python train.py --num_hidden_layers=12 --hidden_size=896 --num_attention_heads=14 --num_key_value_heads=14 --head_dim=64 --intermediate_size=3584 --vocab_size=21446 --hidden_act="tanh_gelu" --norm="layernorm" --norm_place="pre" --norm_eps=1e-05 --positions="learned" --qk_norm=false --attn_scale=0.125 --bias="all" --tie_word_embeddings=true --parallel_block=false --extras=["capped logits"] --init="normal" --init_std_qkv=0.0209 --init_std_o=0.00427 --init_std_up=0.0209 --init_std_down=0.00427 --optimizer="soap_variant" --learning_rate=0.00321 --lr_mult_o=1.48 --beta1=0.95 --beta2=0.99 --lr_head=0.00729 --max_grad_norm=1.0 --warmup_steps=200 --schedule="wsd" --decay_fraction=0.695 --decay_shape="linear" --final_lr_fraction=0.02 --batch_tokens=262144 --max_seq_len=1024 --doc_mask=true --train_tokens=1079000000 --max_steps=4117 --dataset="wikipedia_en"
Each number is 500 + 40 x the weight over the matrix's rms, rounded and kept within 0 to 999. Layers, rows and columns count from 0. Numbers have three digits each.

# o: layer 7 attention output (transposed), 896x896, rms 0.0686, rows 711-767, columns 128-159
# v: layer 7 attention value, 896x896, rms 0.0526, rows 712-767, columns 128-159
# q: layer 7 attention query, 896x896, rms 0.0527, rows 768-795, columns 128-159
# k: layer 7 attention key, 896x896, rms 0.0526, rows 768-794, columns 128-159
o711:550507458432520552561518551499513510420525528428467541563559517456481539451528524469487496516449
v712:463498460546526510480503510466524522460577439457499490532486530435486467553514462502512471476564
o712:464529517564477515431419552510538526359508484515549489539498495525446480539558450580466478546534
v713:529458570454469568517522517546511487457525558518544487520467501465517510550450507517568488475512
o713:517571541502521459503541560462507522425503521465487473473473530493483476504468510481457452538475
v714:594486502516465450533511545539551465509467517447557476472458537534499503469487536471493458538551
o714:469453534506501499539520562579475483498524515489492450482506494488483426518545465444478415551478
v715:452536497490512507438496544491446481453606509532487477498515498488467531454546476403447523490507
o715:495513482517529552469465605472555537454502453405530473518546515461451507487548473547459468522564
v716:511470481471564510516477496575492507502472417567465556471477522520465519464490490486465541514513
o716:457513482514553496434533496519519490489487557439550517482485513480586458542512530521448532449552
v717:569503518532508459445480461473541456480516585500526481460546516437516502508537454440502460464558
o717:534507540530544430562484523453520486467517549440438539555548480559551490568427557577454491565475
v718:518518475493504433543501531509458436480563463502488503541541499500503558554464459517511458532474
o718:518503453549525471474482528510518398568562521513523528559532506475541521438506486508512523470514
v719:469456468462571499440488471505507504513540522502537506540583475543456554456476522394470483441529
o719:514502415531433464462476546505472529528510447510549501518473463540522512479474563479509470518573
v720:533499503466488513540507532496528447508521490525455453510520467485448480511553524483503488501523
o720:471441547566519492470498469570511427484478521466537496490480480477513500474532525492511507542540
v721:473492500496456511433496520512551476490442497454461519524479485483519487444447516529525535542533
o721:538468503526474478503536440583488516531509504514519531511435502474552575490454525421552544565559
v722:491454512481546464465517545511514525485478466478497387501485454429471511436505430468461546479500
o722:481495563456458526524517552479537558547545564573511445487490525498417511493497514458456524495494
v723:520509515524539530524505480508481474461504526555534520501477537486553508519502521520578568492452
o723:510458554538490496508529504573551421545488494476460498485503440492544504519472517532529474502459
v724:535525479536504523520516528477446550559515537487470553428484466516494484537457604583477479424463
o724:483522500488463430504529554468456540523384495449545524561492491495515530543501516499521526482479
v725:513414522596511515508543484436551517453463503469534527500450527506490538498454531511476568512514
o725:541515458535494494458520468595509474496582477456527461460493505540508468478526496460475489520475
v726:457410549508530544496473563511457511479565445530560495490507504522494498523439459462479511510502
o726:508467545515489535496492512471491564500566437501504440473447482535431448482426527583574456507523
v727:519476495486548532523445604515542553465403449480519472486504475577499478427497533464452480560532
o727:393519527512504505493446515510510473496499487494492516455543496568512517507462499486479475483501
v728:510472489450556565518574513508513498595440515487591494521487476503494537467492508523463493563399
o728:467527591581447492526487492542506471507524487526453491486439494518445462492448496533478522474461
v729:534539498610498505567514508492568490467482513511527499551469477512531510517522509510500518499524
o729:594447443494440495460509463515513487485491450460483518473530539478537489545543471465520505484485
v730:503522504484513483506558512536502463451506448550512488482536501495478503561534488511515455488478
o730:530419494568521475499509532489465432515515464565551550471536444478501559472546478476554558586557
v731:517487522511500536471541561466547454483446488516490516518540450487496495479433484426494516527536
o731:502512540483409531489466493452552506554539481535544547493474480526502529492440538480518510489509
v732:490458499484529508484534414493512424478494484528459495511472543471446503512555477543513553504467
o732:429463451507480513528520465532491538475481484539569537526447470455544530499504474525430506512543
v733:500503532463543548473477510535496460475505536506477481506500482483528533508552497450443521506452
o733:536529512510495509534532495496469461496494511430495494457523559523499545539475511504515510528522
v734:465596463549551466478447440581499416445468492431423504558487463456602496528510548590522465496510
o734:536475501448459525530515500532414539492455530450487440499474419467411565499481521487580512565517
v735:560487565603513481547506470536433501433422514492544475502455528495532405514541514553554486486559
o735:518476544486463462535526498522531530469557533476510531464451513537447485476504535474456476538420
v736:497541413511554553391524505529498481508489532528496530523571497472455481454535471464494445385459
o736:583422448479484523533461565535475516533507513419476464538506485499498447536541559502433503464473
v737:540498499569455513488493517486518533480457478524498521481435472541481447535483485490457541511494
o737:458454553455463475534506515501416561518414529425490469513531540460485491425554460452461487436530
v738:486488471489523480427491543475500491566521529525468476482504491457457531514496456485495475534511
o738:435479504485474478513537505431480532491498477448508530482488516507538505393416504462468502569505
v739:553524540522389451519487413454454505475440566460489535467497515557490449499433529537539525516519
o739:484479408492537447557520532503443453517595574512460518519478565540473495501565487539443478465472
v740:538482474568525510466494493522477378496539505490470503497539468501523534514506552523552447490403
o740:509499496515505545490504515504472499574457462437515484614540520494514522502469524521508490583472
v741:522498483534471525470538425504479514527475543491462503502507529463516486457508492449484574537538
o741:478429557554431474504544449484532490450476516439539501452472522524501537526453537487475470540503
v742:491558528431483494505463612517454471554530505512512556493553454605500504457509471511514577472520
o742:448494471551476518553446492545532552581492471498542552484514534525491484460444526491566424489516
v743:515482536414513505489507548563489519497531496525500553520530499469500525487568513505461420522483
o743:498570529467465468565533479473423542483503466535470472467473475537465523478474520454496501448489
v744:535538558482548397551481454524440591509457528499505517437529483555526483456475476450510424484466
o744:549563573566433455526421524471475559523480490494427522445568444498511426512475560511451453528527
v745:508519512516529510539556470361501525536470577443454526515463465503527487519471544522500548526460
o745:486497523518532444487498498576485512462458553459475566456452502541520492567452549433528440541466
v746:460486442553461531507558423497448542434456527454518447490460598484498501494498440521496496536550
o746:501511524475503549475491440475516555541581519526453511507492517549459453511519539508432527512510
v747:430481524499584597460472579539423473518496539524539531494480482472507486500417421460453516524527
o747:487499482529505525463558532560554507531467514518445541476487428530459498454464532519473440535529
v748:503487459495486398579512495468495447512508474459526529532533505483486508488519534431516470524522
o748:584505493566528462556510469468520472515501471536567464550559522498518414504385504525511523438498
v749:500550461518453423443461516535484493479475451523548493476445566490496528481543486526475495527556
o749:523458506449505502562529481476474537521478468474486435515525455500484478468498497532530512511485
v750:540464488490565424541519484495466491507433490501457525494522568449497562577547470460542477461516
o750:500466503519454510552480456470479520569436424498476478527428469414463480475460527426474525432472
v751:484486463470492613441515512515457485507588526535479513511498494474504530549478486498480560549513
o751:464469444451425495454528468494496529470502542482535517529478444451605526493596495483500472444502
v752:510486488540488494635431505481589506475464542525462490502475479476516479517474528557564509485488
o752:488464512493469443552491523583504484507482512394538467496461512557514499499486507478495532538532
v753:405481503461496524491491520493475497537504416496502445473524469513542470555450500507503524507488
o753:537510580481474452466496504511511513531512484575478487515494587419478462530469513544589492492506
v754:488463493547557520475578419517510470513490587566514530500533472452523494505484492502491517552480
o754:535553480451534465507508443573537446496463504444472560539439458475534459513496431458507544435449
v755:508522491455446473495503503450502482508470530515532519460499532474478514473489539486488514506486
o755:509542512538419525400503452432596543565450536461522478531509527513439492511493558506521533513484
v756:481468538493521453477558505468494496449503508481575524495477541543534585499492451454453488521518
o756:471477398474509441434519530488523480468461562499472479521501486529468559444507466576398525548527
v757:501462453410534506484474477519512479574531527507557502458493511549417486404500522469414484478510
o757:521529486491496525542580540536533531528458482495552494538477586486482528484518545438448471478497
v758:453532479529527480522466519447498511525521496480442469589508519434571436496554490513554471480422
o758:447520536489514521438506536517475489528460473541524469566571471505389581492439477568514439489416
v759:473554498457439496529534472491523552579545475548426525496523531495508602528501470532498498444486
o759:550559509502519517528514453455520496532485430487410523468512523422511520534559521542534482533470
v760:535554489552514485533545500554517422456478469420492482479461522442499481501527489513513509451562
o760:479522503510538439452430486506528518460443460468510510558494500442516485478446462476483588446497
v761:469446499523506497473535447466470549466478532541595466505434538496540468551449510516493472436454
o761:444529536535518428444485462446546596442571518539571439503475534466433442567421513430470547469476
v762:482459438512511495393458588484499457508571501507532529476515529512500533490474466409456487488541
o762:520530477466470527545376495454545527501512559489483492410459513464485504562546466450492509516515
v763:470507477449454531448505525508509513478478567553531550444505548543511492419465551503519551542519
o763:488444500522541440489499452492466468541454510412505437474488507565489537436435565462502541601499
v764:464446471542446414573504495541529494528502464464546473470504526565519514467570534554499475447533
o764:503515494553490484517456459438465503486487466588511428560460502469474531484489497530524547463490
v765:503501514431479493459498504480514508547463496474508523454512541462467458483531449453448542454457
o765:518508496571507512486522476505581543518461543425498456447477522476418503515425528465453529489485
v766:488490481559465472449437561506527537506495565507482485519424505432514471558496539563515465383440
o766:465550430466461469513413463554460553477410471535518511481435502545468542466431519484514534482506
v767:512537502515533496437495594534461462544506453449530471483517462466428479475474553467496410527527
o767:521492472477593572426487560561514516517550462527505555541488484435494454526546541416495478419438
q768:455527397461543542473500527517468523493525523493493475525465458440498568548445527507571504468470
k768:505441572455439516514508467528499525437502477554510490409467521482484581477503537472460532444494
q769:459575557568448480495546500491509467485528517525511527577526516443490532460498455593471552554536
k769:524496572498465509461487457464489537465469474503509539453528520497511492473481438490523540481472
q770:549498484536486541549488521519458511474417553498522520473472489491530549513552526475529500563506
k770:524514543495514502490558531522463489451466487474415466478577508530514526538479456495480408486495
q771:475497480531431443491527434457412523506577493588482422513522549391478452531483490489484580497512
k771:491507461466553510504504478558474485513506452522501524536499575457524519469463561596538441556503
q772:539537532478522528496468439448526466453480521526476534509498519490524535420454559406504481517550
k772:558468533478520467493450530457477517528518505479457499438531488486453423443382530568502478439547
q773:435578583488549495484511523532595489478435456492523453495488503468546516486491529508531497539463
k773:435557527580444495545438470505482512496448510565514448490527534522489586497471506553537562453499
q774:475492547508509493505464473513510452480496502506519435501429493464510455487521574411474503518426
k774:442586545549538543510481546506521502482441449525428511547480496486577501531464441543468525542483
q775:508478548429506472413539521517509487408533538456544450550502438523518515471496493536474550505536
k775:526425529521464518500527548506559465500548572532480438488504525491463530525541487581506524549457
q776:548456506483472526513487514462500499517482508482489482502483478518518502503428483453450546439460
k776:536467482520458520508496409458531472563491485503476481480548466512482490492497464459531484506523
q777:538508503479519505520473462519519476493475532467485516449499469533489474488433496513493546519439
k777:525539563519504465465451510485463506506485524444455500554480435499475429461539509445521494519509
q778:460586487481488480471468440549461513462533485489493430566541531476514527440528412513477474490463
k778:512525452442473518503492473503530512557479506430486469473468544475492544456518453573552446548471
q779:493482524496407496552469440482509507518442557517470459417539553524491503486425456545600557472477
k779:464489537484524532541467433443456475551500497550459562476435459503538494479463488508487470513517
q780:567524515554499532551423524513479495484560519539557490497463450496533483459569434495537462454452
k780:464506511500526450483551601516451424504506469492518460495538513428526520464504489546548485503533
q781:526512525510527579539479479506489515490517522435528511505545549455487489588490540570464491537398
k781:539436520547449425495479477492479517491476494531490515453467568492472452507501402526480411484472
q782:554471478537586514357485492554566462509452576443438492540536529456541517445435501433500543539496
k782:527500458486492506475543528483419485489513519522497473429533458530524488559505478472512416457481
q783:519550443493529448495539495505451441497486577422517482516517497482520485579516583496524448455497
k783:494475554463565548502462547523501565511480575516486453468526525569511481494548526458438455510460
q784:511555513490525501482478445483485507576550423441506503528471514467547507481504488387532596452554
k784:491518418510514464500506473527556523579533511520491499529539486418491520510548487548502525469521
q785:515469495495554506541561587603490549517500507535555489493529497470563502556477531495506540517497
k785:541433530485538522440516495439545492457516453478504458515507513522551448510448455443556479526460
q786:553467506515518565492615477535533483528542576520529505509531524479482508411494422488565504551495
k786:474515530537533550460492537499505520443496500452488535492529502564449422479454518501514392506521
q787:517522475516527376521566476474499510384491533554536457571528467531452509536486549472504467506419
k787:498545508486541497494486531534516520526493495523493531479420481524470536511528570528554536511536
q788:497539450442557474526483499510486451517522497557494467520493505472509531549455539454475551506554
k788:503496472448532506552499520463514499444497394491468524529469502544582560510457473404540501499518
q789:466534523485503484474483478442512539454499466528504567497507590536505435522521462505473574606520
k789:548552436490516531540509471574488507501513502541536528451500481506507561465516490467536525545551
q790:476479418436550507490511514507484446460528532516492451473467516592489491499523511497488488515447
k790:551500519534503509441524464516543509458520482578526501472413463513493469534501484548462507447472
q791:510480583482526539551462496478507499540492468478547570516507470422465480441499473553525515518450
k791:545429519499483490526556437452476492464508484504505549545448496505546448531523568444571502540467
q792:466511493573470452527501428505470493492541438496489467517505525460512504540477557462544513473466
k792:488504524557480423524492471493501507529536512551469513489499547462453594464496509462488541467434
q793:522428461478510507472515512459405532497443533536501553474418471444422545470490516562481511496501
k793:528570495404605507540510495527433562431475551487545527488521548482480456488568518502470461501490
q794:478538447476490469488536525496488498428492499490528515486449487527503481511522446507486483527452
k794:491476491482486493526581545518514543448526494482491453500500515554441458546518491557512508504580
q795:483507499484504516551494492456481467500499425493470440504483478447528509531433531465508518482467